{
  "n_head": 2,
  "d_mlp": 512,
  "vocab_size": 2048,
  "activation": "gelu",
  "norm_place": "pre",
  "norm_eps": 1e-06,
  "attn_scale": 0.136,
  "init": "trunc",
  "dataset": "wikipedia_en"
}
Each number is 50 + 15 x the weight over its row's rms, rounded and kept within 0 to 99. Layers, rows and columns count from 0. The size before them is the row's rms in percent of the matrix's.

# q: layer 7 attention query, 128x128, rms 0.186, rows 0-5, columns 0-127
# k: layer 7 attention key, 128x128, rms 0.19, rows 0-4, columns 0-127
q0 084:49 59 74 60 55 55 45 50 40 25 54 40 81 58 55 41 60 47 52 56 43 38 79 38 59 64 40 35 62 50 48 65 35 63 37 53 38 66 49 57 62 72 50 47 30 38 31 37 52 43 36 40 36 57 35 39 83 58 55 38 37 58 39 26 47 41 42 47 59 20 64 62 41 79 39 60 64 68 63 81 62 57 30 61 22 39 65 65 56 21 30 46 64 71 50 27 45 40 74 30 24 47 58 58 61 99 57 85 49 67 71 67 51 55 59 47 35 48 68 45 44 37 33 22 58 56 51 53
k0 093:46 56 97 72 45 48 42 62 45 23 46 56 67 54 33 35 59 49 42 69 44 45 88 47 56 65 53 32 68 32 50 48 33 69 36 21 54 66 60 65 61 64 49 58 40 44 25 41 29 44 39 33 46 58 29 42 71 52 64 30 29 50 53 33 36 68 34 44 54 21 62 65 48 53 51 70 56 70 81 73 49 56 31 35 33 35 43 54 53 08 34 44 62 63 58 14 38 65 67 36 27 43 66 58 43 78 56 58 44 61 64 54 46 58 36 43 31 47 62 54 48 40 38 32 64 57 45 53
q1 091:60 68 67 48 34 75 47 66 47 62 56 57 69 21 51 55 45 43 29 44 54 41 72 16 46 59 40 28 40 20 54 63 31 42 58 54 56 47 52 54 59 63 42 44 52 63 44 62 64 68 50 31 62 29 60 76 71 43 70 49 72 52 21 31 67 23 54 32 26 38 52 48 27 51 59 57 55 76 49 71 48 47 47 51 38 73 24 30 52 19 43 54 35 54 71 52 47 56 71 41 45 55 76 58 44 56 55 83 59 51 40 91 58 80 29 54 66 61 35 57 50 68 42 27 55 48 71 42
k1 148:59 66 62 45 48 60 50 64 54 54 37 60 69 40 67 38 51 63 47 67 68 47 85 29 62 44 35 17 42 19 59 45 53 37 20 38 44 51 33 55 67 56 31 52 63 64 42 55 49 55 44 34 61 24 57 61 76 39 55 47 82 65 27 26 48 38 35 38 29 41 55 52 52 57 47 80 39 82 66 69 69 79 58 22 41 60 26 54 62 25 47 52 37 45 72 51 55 58 48 60 34 57 64 27 53 38 64 53 62 75 39 72 78 45 48 78 31 61 24 52 47 46 46 42 54 46 75 47
q2 116:33 32 48 72 47 50 57 47 40 66 55 41 40 42 37 59 47 34 50 30 70 46 40 59 56 30 24 32 51 58 61 60 39 51 90 89 53 26 69 62 55 45 47 52 66 42 86 66 49 45 67 53 43 42 67 56 36 44 50 99 41 40 65 59 48 31 54 66 23 52 15 45 71 35 45 48 58 40 45 33 52 41 58 69 55 37 66 74 63 35 42 57 37 43 29 83 63 65 58 59 61 61 45 66 20 34 36 46 29 43 53 34 42 66 60 56 36 58 50 59 47 25 40 61 33 57 34 42
k2 093:31 47 41 65 36 53 72 43 52 62 54 51 46 52 41 54 51 22 51 41 60 50 41 60 50 43 37 45 24 58 49 60 45 53 86 80 63 20 61 49 49 50 43 79 62 38 77 58 41 59 68 47 55 49 59 57 32 44 39 84 38 40 53 78 26 33 54 52 12 54 00 28 76 29 52 47 51 33 52 35 60 46 62 60 48 26 62 47 36 54 36 52 56 44 38 56 82 60 52 51 62 69 55 76 10 29 43 55 46 43 59 37 40 49 58 43 45 67 65 37 48 40 47 68 59 55 16 43
q3 090:61 32 27 37 42 56 39 45 61 80 77 57 29 35 54 61 31 34 59 35 50 57 34 53 46 39 70 67 54 63 58 63 66 47 68 45 47 20 46 39 38 33 39 48 76 55 74 69 49 57 64 58 68 44 54 55 24 36 20 59 76 61 27 58 42 48 74 54 15 72 42 45 52 26 64 39 40 27 38 43 39 42 42 38 63 50 46 31 43 69 63 50 49 46 55 74 58 64 33 59 69 60 41 41 33 07 60 20 51 33 32 51 48 44 46 43 74 63 34 44 75 57 49 78 43 51 73 35
k3 095:55 47 18 26 44 52 44 28 57 78 50 42 45 37 71 55 18 47 62 10 51 43 47 38 58 36 48 69 36 62 63 68 99 51 50 66 40 25 37 46 43 36 44 49 97 43 60 59 66 65 56 61 56 43 69 64 41 50 19 70 76 58 44 45 43 42 62 67 49 66 54 43 45 42 44 40 36 34 31 40 53 59 50 46 62 34 55 51 61 82 54 36 45 37 52 77 74 53 52 69 57 50 36 33 42 27 49 26 57 42 34 35 61 42 56 64 56 72 38 49 56 45 45 73 47 36 68 32
q4 086:78 39 72 50 51 35 25 41 43 53 51 65 25 54 57 53 33 56 59 42 46 34 81 47 64 57 82 58 53 59 38 66 75 62 27 52 23 34 42 24 51 76 57 38 56 27 22 53 55 49 66 46 29 63 46 70 62 58 49 43 37 52 42 58 53 53 60 41 34 65 79 33 47 69 24 55 39 24 61 40 27 44 38 37 48 38 41 51 33 66 73 45 56 66 62 32 40 57 43 38 20 20 60 13 62 56 56 14 43 51 58 56 35 26 59 58 78 49 62 50 55 74 47 45 46 61 59 40
k4 115:68 51 74 41 44 32 19 37 35 50 44 64 40 48 76 50 27 53 54 37 49 35 79 47 45 75 62 57 49 55 27 62 73 69 39 42 26 37 42 15 43 65 46 43 51 32 20 55 55 52 49 53 38 66 44 78 69 49 59 31 41 67 43 39 35 55 74 51 34 43 79 27 44 52 46 33 60 33 63 57 31 47 36 52 36 43 38 53 36 74 65 37 59 73 44 41 34 33 59 44 28 14 62 10 60 41 55 31 51 59 65 52 29 31 56 63 86 36 58 50 58 65 50 52 41 43 64 47
q5 078:49 47 48 66 21 50 62 43 40 30 62 41 87 38 43 53 47 39 45 57 36 38 67 48 30 76 62 52 57 38 40 65 40 32 63 43 53 42 51 50 50 50 52 39 30 37 42 57 71 56 25 37 60 43 53 62 65 53 71 53 44 61 22 33 56 30 52 38 57 34 42 53 53 56 65 75 51 52 69 82 58 57 47 64 38 38 63 62 35 46 46 67 71 47 71 28 46 39 89 30 49 62 52 84 47 82 47 80 55 68 46 81 66 92 72 34 62 51 56 66 49 66 26 40 68 46 46 66